Weights of a small GPT-style language model, trained from scratch on English Wikipedia.
Architecture: LayerNorm before each block, biases, tied embeddings.
Each number is 128 + 32 x the weight over its row's rms, rounded and kept within 0 to 255. Layers, rows and columns count from 0. Numbers have three digits each. The size before them is the row's rms in percent of the matrix's.

# down: layer 2 MLP down (transposed), 512x128, rms 0.21, rows 104-128, columns 0-127
# up: layer 2 MLP up, 512x128, rms 0.232, rows 105-128, columns 0-127
down104 095:131113114115074098122113118119189159118109073124118168123112106092151134102181117161124114156138197122160184115140180141144124053151133135096108129101184107143082093147089111040165177100130154139166110218191128170132156081119127114185083127105135175140103112094122105129158125131108110070082133169132151194123081134138164124174138133084126089127131160153117123092083092102115164130186
up105 095:109045165203110096195159139167117102098155160104191178086146091118159171112150100110054195115121111141088145146090109126113131177115166147118154087121173125099171102084142110123098167059146131172062126116114169165100152143110113180077099117149120160125134169110141121121133142113096060133112101117137151092149120124146159062121131136122121103120095170182101065149141095132161125099144
down105 094:147073134104118158083188169173105129110075140133133114146128123158169138109118135091156134117105099082149099130127166114107144046133136091076154131147058209146100171201124111126126050115107129144217146118121084156136130141123099102094137074117132079109157089163170178168112148109136128111142103119127110105109163133142113200062114103165093111066165139160153141115117149074141155131165
up106 107:145108123085149134100132130159171144096131175114125144149138082153127135068113117114166127130154137169097093166151128123131133167085132055160139155184125112156113135134129152186158186171135155133165103092195164134125051199135152123137135151126097125118086160124098041087107101108117106126121076104080095087118127079185129112091195126117182141175113053112099184122158168154131082125106
down106 107:104135176135170089178105151191128206161134061084147138190145117115120123122115105099126120142152168147141126081083138133092085181114112130170086114087148137147103078127150106142133147052088150105120151142095133119116150160069139181140132173086129086107083065164101121077137118144136176085119104064115144128170110123171096138119094180131161124181136159080113158189090160098173134141099
up107 106:117125131152113130160157161000155120126148122119118104108140128068096132165085151105111182130083126097148109147148159134109100151138161153087103104120100079068119092078131156155195113205128082081106122114149103113130112162141133121134147151122181114071102155150083166145101180174128168119134164089115184103131183111155098156131112098172108188170156119113128168152107136163085166132113
down107 093:109124138140105176082112119146103004122110161132124152185129161131115148084142109134093098151120142129093110113153108069165236097147102108152109130128130139117147116157092134138143083069171096127120105131101168210141108115096131110073195106130082171115162120112155135054117155066092120133146085143077125086090156098110121112111135122056148118092159112143128135113153088098149110096127
up108 103:109114153083064124105164156123153151135151160134148142167165133147093079127161118164197151141119152127087112121176133068152181110096192123177132114129115128101144137127173169133038139128088152135117218160109182102142132106100095159097109107132135144068076137180134070171136145157110137047104052128160121133099128149161130163136119159148111127157091126142118103094134080193110107163146
down108 096:104109087101088082117202057182146166150150123128085208114115139084122117124180154144141088104117103155124189154113138137096205104092133124196163115146091106141136126123089163185217138147158133114117076137136034131093113130103121126187152116155153116112157128154121123110135154136128158153127119099072105119115072122135183183126087168123092121122154149141104128162163150125156181108122
up109 104:128160083190074111109134057150114147117119086113155104075080132099147189142098105129177137078188137130125138135179156106092077119134202080098141157145142112175156102114166161139068169179136092076113090144125140084103120148119133089123177091163152121110091105154115107135162083114123136204099158079128094172113119084125107152148138097187111055148107119113158146178110140157156110110125
down109 117:147158094156113100131081132157114159097102117093127146088142120103144086122129137114101143137114218068113183111161093071119057139160151113154149046151148179127138076084108128069113074162136122126164121190144126083137090129107116109078092140084121159107116147150163127123094127122130199189128079161108117116104145143190114134148182155195163060174122132112126151129125162082095135112124
up110 108:098116143161107165099109116129151156129129030131118151125084130123117139145131138161076146125192072232107069135112137072107099107078137119129123176152127091167158119141122144146114111137107130098120063143068145202126138074158133109119130127155088150144104141099134150099151124138183102206101126084172067140134105178163135126145078152080149134075109151101073156106139082118150092159152
down110 100:154111149129104122105145168105119167138138146082142105092161132070135138103085127169115098213116159144148078160082156135156054094137132110119127149144166155161073100127153118135108148200126082131116172158140102147120139106212148094101115133068112152114082127148126175098107151159159215134079130106184111086125101142184199146080152131159106159112105124086125125089135151106074115076097
up111 099:176107231129146165113099096117107130137107107103115108120108133169123118070140197149108065107054058108141140157133169147187136173191117111132140094119158162166192141079118140163104134109129084102128127065088170150127147203131159085094126157113083116118128083116147134147076126172136112154143103135133088139081106121105110084154106079114099124087095131134112123119163104164166123105065
down111 086:100178105104119080083108185125119092158125175133167102135171122128176116112122116088167054128146063114129081070128179119183209100106163128065158110138153131125071153180187149109135162145104118136125178074124089100148092104110136107127209134107024090135164078125156126131152169127141095128137141107146166104120155106132118123154159084120122138118149090130139183143134154150121131152154
up112 089:196076154146143158105145176085110107119077148128126133172146101086149143117112094135071178105149162132137110124074170070153173104104166125144103145134137117118137103079146176114149149163117118156184100183132144152121125109158152139165173167114189120067190130123108110108155114116176164125147129127072114126173163099173151137081106094173091108172088084143194066094107084154113072090110
down112 099:109134126203113149131103101135156164129160155087125138101114155121149097191197136124190061176233135107120078152175146153099156119117160165191121085161156182126115182135122096105114093128154110092173187110140072104131133119101090186127121110190098155157152123131119102124121098141119085147142130062128115121109156143140099135108118150114171173065149145109138079141111109096154138068099
up113 103:198109093142125150095138107097094154056157107118111209141162165174133146133212155059143158121153115075143176106149135166139119136132175166136155104079187146124114129168103083201122141190129097171137111195121169144163087131131135148104120134131088176119144060115158116085142158118106153178162116106129110123096109086078129148137076177109126138122173138129151145125140109123094091082156
down113 104:115140171142096138148132098091112148127131112122196128098112158162132102148158149120164122159139093148122109144137106082171153184114123204122115086100129143167140119162119155114133141106106174091141134052122078093059128143210119104149145199133173124082129191094225092158143090136116112097092118171186165121150118145130131137119175104139098096080150143192124121153132153116116197183098
up114 098:088146156093141163111103162096103146165096131171132170142131179153114193202140123128111118123142084110066104190178118094118087061139113125135139188153151147118144115113102132125169105125195130097118157100129142139104123120078163145153159161160148121164065144009146144149074060112125157107147112097114150168133099159154066154149176124106135135086106105081112163147150151129074136119146
down114 109:112160134089074121078123096073149152091071138148076145101145140119165098085095137143151152154093126079152177160126119071083121132165127119113096105099144161142097100126190145159121111163076127131108153140067069127127157124227126135125139136134127105113140104165155126129137120100177165183195147099119147166112071050090071152097090134179107086123096120124157121111160199111097153152133
up115 094:155121181193146153111075112137155107133152187171186079147124136081119164155167126091119099139108120129117097080131072162127193118142148069165131153117117107122179154100113056116129074117107122121134086127168136134134150140117180173143119173111160122103118215157164132121107095127090114066106136163136095128141165182126131115141084071111103121146146139095198127141112117048174088119072
down115 093:156135069130108084191167109182128134139112164139124150147099149153118124126123169134135110122111145093172176134124143117131155103186148136103197049083124192101101123112075150192133139087154169111150154142055116166137128133129114075119150154088116183114071127122164137171084166198076140121132119108095152148101101158112076148128115131135161093103132183115170162126188095067141182163119
up116 108:103171160148170119108190159078077122174143138098131107162121181137175143110152175112154110167118105110118112120068123205092072135091179141144174076132105134106157158092171139095065151145083068156149150164083106118150128138150122104042097119126121094082181167169059092156128101133096150158150126104130187162122097145153132166110126131112120109138070149132102105085091142143101141112163
down116 110:169127112134140130168154119094146175129140136079113112111154161134111171104104072106162109087124083107152096040095119183144142153152104078184121141128104085126103183099140233172077122108131114165139136109071148125141096131179118077133107107123147138146103115188127098133168132121101157164141062088106131159125106113152118142104131091116156104133111185121124090205079206175135126101168
up117 087:111134112145077188139091143108096152155122121154077132130073130068086149117151143174149179137148104033096108160162149144111041137105170082133135165143113153096088133152153181138123123143050115139125103164117068130184084083086156106119113131167104135133146211155166110099146164125138112146139127100131115157119157108113166207181111109079109127179164154141114155152110176146129140152112
down117 106:139164135127101223083130138083099179166192118145129117125155096108106140173179164180138171155139094123086116131109088183160128120157092067146201136112102168091084161115185143116151140089147106079180149156157111141162184110130187110117126111076140079118156099100128092093146185132118152156147101124143120133150128173155132187161145188121132085135123128174098077128086143092128161146136
up118 118:137076162109174081142125147178136120115109124110145226149118116124156123104171104074125185134137162082146140162137106118110103092162187093128094140134092090101143126112156142172098133138092134187131131081134135086191060134127172163128147134123113129126185087107109176100155114147063077136103154176182079156103131121154172136183085122124152113144121135047128168112144089180112113103070
down118 119:132133122149148196185174166112114124124137080124138134155111146138181158131094105100149157118098139081133156124113100115131091142108080107143067139083089167132154131126146180110133127137131163141122103133131198109117108138154198065140119096101150085157160122085183124158096099106106120146201054180135093137177119124120163094123114088115114086197196172072097202081108101123148161163120
up119 093:180097101129220104132171179164141103131142153099065190160105089089101139115173131128154147074098089110118116142118134090149096093149182123151109073171127149068187160124095111153160166147162072114066187134127094140137131145103186127098132136136069116152093148124107145159114138070121103132105140100213124088127124101122097129134086140117132165136148089106085141171132100212139131137127
down119 095:109144137132156094097116124055133179078071144099171102080108075133101120046082110154146127128110140085145063125129114114128085094177145131137161148144111084075154135109171165140149138129111122138137134108098154169101166122154112095115166121190141137118158117081068177164131126122149108164125126092181175066131171166123155116073168164091185169189166114114092067082152092145117128140127
up120 110:126090206099152132151186108130149181117107174164144079176172129077146102152143133162169174101181093134109134173120107142152164102067154165162151159184096095135152116130155183130138122122100096167151152133150099120125158073113107104076122161095149090066120177109103120103156119102073168152090127094082123179073151137147174144175114113140123105139120115136114139133114064213100115083101
down120 110:096107156154100167090166159133157136127105106178094104111186133067117156130096100134113030162119108160113164097142153124138113117205082087133112144095126077161177156087091146123129147116107130091158136100182124090060108093149106107125069057097181117137098099139138133128183148140171089124115092124151071163111090101148166067150102113152127104116140117068094126169098164133115072154108
up121 087:096146105137151134126109124157152147129150110122124151171066155165126119105131177122062081100169150176111111138149127169175104132088106177169134193166128115167127161161078146127132123123084159117172205100150137108157132112093119139153115174129072085174149126052082087153133145101123115184103151188162139175151119099126205108094123086119096153117182090137081132124070173171091143095152
down121 090:114115118128199155122177119129131141157162172108071132169137136147111170126138108093161127143140173152097105120173092089130155062196136127111097121150133118127152222148130107243109090090137119120117137148130151164082141068156118134183131106075133173075120124146101135133192127118123120158118124107147113162168191167148138103130202182206098110121087100149135169123129131156128149128102
up122 104:139110194142128082146107163138132068106115134104175137095144102176177120164119136150130191132119174125093145161126089144103135144085046105135160154170083133147138104119207222126089142163136168136052102109137127175096190127130177123095169117130152107094123146095151128123116121093069073105166090095113138120110115090069109123130178077182078111149099149132099102123138105147133167115115
down122 108:160136095115080135111136133103206143131111126129162134111148113130070111123156172108133101137132081154179111066080073124112110149042105125149092156102085129133073086132170129099104115076131159092120060161100151140087127115089134129104147156091114156165167105127103163159147129092078175163067168070175179129145137131095133159175109144090086169110131146161104133109097190173107099128188
up123 091:110101118117105131145127138096175123188051143107120112111180163087146145175083154117116165095116169126116128128054113170144114100075162117162119118104169140134164118078148111128175148084141115199064143093178138133195088094094116144098086175137114131164135180115106125146074155103126169135158126111106111142173115122153186073200137115127116164135106054141135146106166121186114091082100
down123 095:137144140144106132091094133035087126093152130197072137151079104136115150169170104172142145085090138130133133133095143129140175125123146156161133106136124102138162211132124237140187149087082132176114151143147048116136092109109204129184121117138146122115163133168148135115158102140109171123137108133133085161153120074066213114146173106139121185138125150159104119156145117130129149108130
up124 109:120101147158136104108163127108142162087152143111098096166105108140086103116125107086153127147109160139097169120174095145121137157103123102082139113139153085124127152140150144101174158161092135156153090106141095223240141169090135091167157141181112118085151161125090147105127122167105108126120143178153073079087101122121141133059090202149187166153164095159107201107168184136120139102145
down124 117:184103104176106147161116134169136162183112127080080136158168103141116088068155112102144135124133132185095122151099113143101183119129149130091182129106115079109158086145111126115080069135137162094124116090197074149176180136166182129084103164096157133100137099170084111112127130126118137125124151117172104094142045156080037119128158177150118118139159115152102148089037144141124121131126
up125 081:112157095145137106072190167120128093128159149111103109149092114171159102154114140127132046127091054091171137105122134125145134164060195081119174176113103117134106121134142124152140097124090119144134106139165142084167115174126145165165122058175100109094133121155155055119132111128139132158155142172202144096203171151131173053181112084138137069133140132117170173138134102098129115125113
down125 093:136115120173134112105135116181109073140160175117138128161154120159149143106108122125170102128191106114107143138112079102128126072120090056099161119186087114133193108163128198149156148130136153110086166172102100134128141081189152111149132141115068109044145117147154164152096133117140098122173157176084052112137044121090075147116151115103142161082096083151151081129144147130093075122136
up126 093:203146133108150077126103145183159130161126144158150108168073124092096161134083128132123149107152126178114108134134100103162118101060079128166121166077120064124167138157117047104098178145125142133145148099194167063134168161186134139115062128117063122190115125133115161109106146148086086107110183135140099185126094091112089142113167124146119139120170157095176109171118141092082123102104
down126 079:069128110107139197148127080043112163111112143136145127129167114155124125169135105117133083117109098098158174133129148121135163152205176153066105029142098179135076159104130205107141074067100123109161112138095108202155092121119144111128145141166171135145163078127092093126082137098149184147150134105125144068142164086100155116133097108124107175081128139142153123115107118130099113173115
up127 101:148077144133087126152125119162117158114111160137088123165130192116165105158145133084105114125169100070134158073070166157147064082116178160146144144118150134142142109149077110091165050128096148202063163096131164117166157083179138090072123161152084128158118156168137121132136087126128179121149127119089104134119094185113120106092098150119194075138109117135123119085131147083181123178177
down127 100:144117105187100095134088169130122121128165139143169088083128138091141100075159098157138122127155163124121090159161119107110122135085186133105134150076083161201168201098069158156083141149127155131093090122115152110156159143108109161119102171113157195164086089115141163102160083134178204118100151159147162160145050191152161120176125130090169111163134117172129103082117157123091110116106
up128 101:186153114115156182185133098099202137152146084115142127100040148107120122079110157107165135106136107098121146164090120072122115148103089117110122119159125177138132090118118178100150048100104102151080096143085144141100107146115136163176115126167114104155106169083107135154120193165152169076132103122160110110135131153093173096106119090085140114161127160187115126033068144109169159120092
down128 099:124142144170088082018119119169119108111156144119185171169143174143081087150137156048146141108077153166124120097155110110168113110084133100137122122156162080148087135157115101174100138152101188090118140132093133147144127122081104116072141142098081110104155131118080128128145129144131113143149143143155129165081123135172109219116146152160071129088130128131119093218134140121103099185190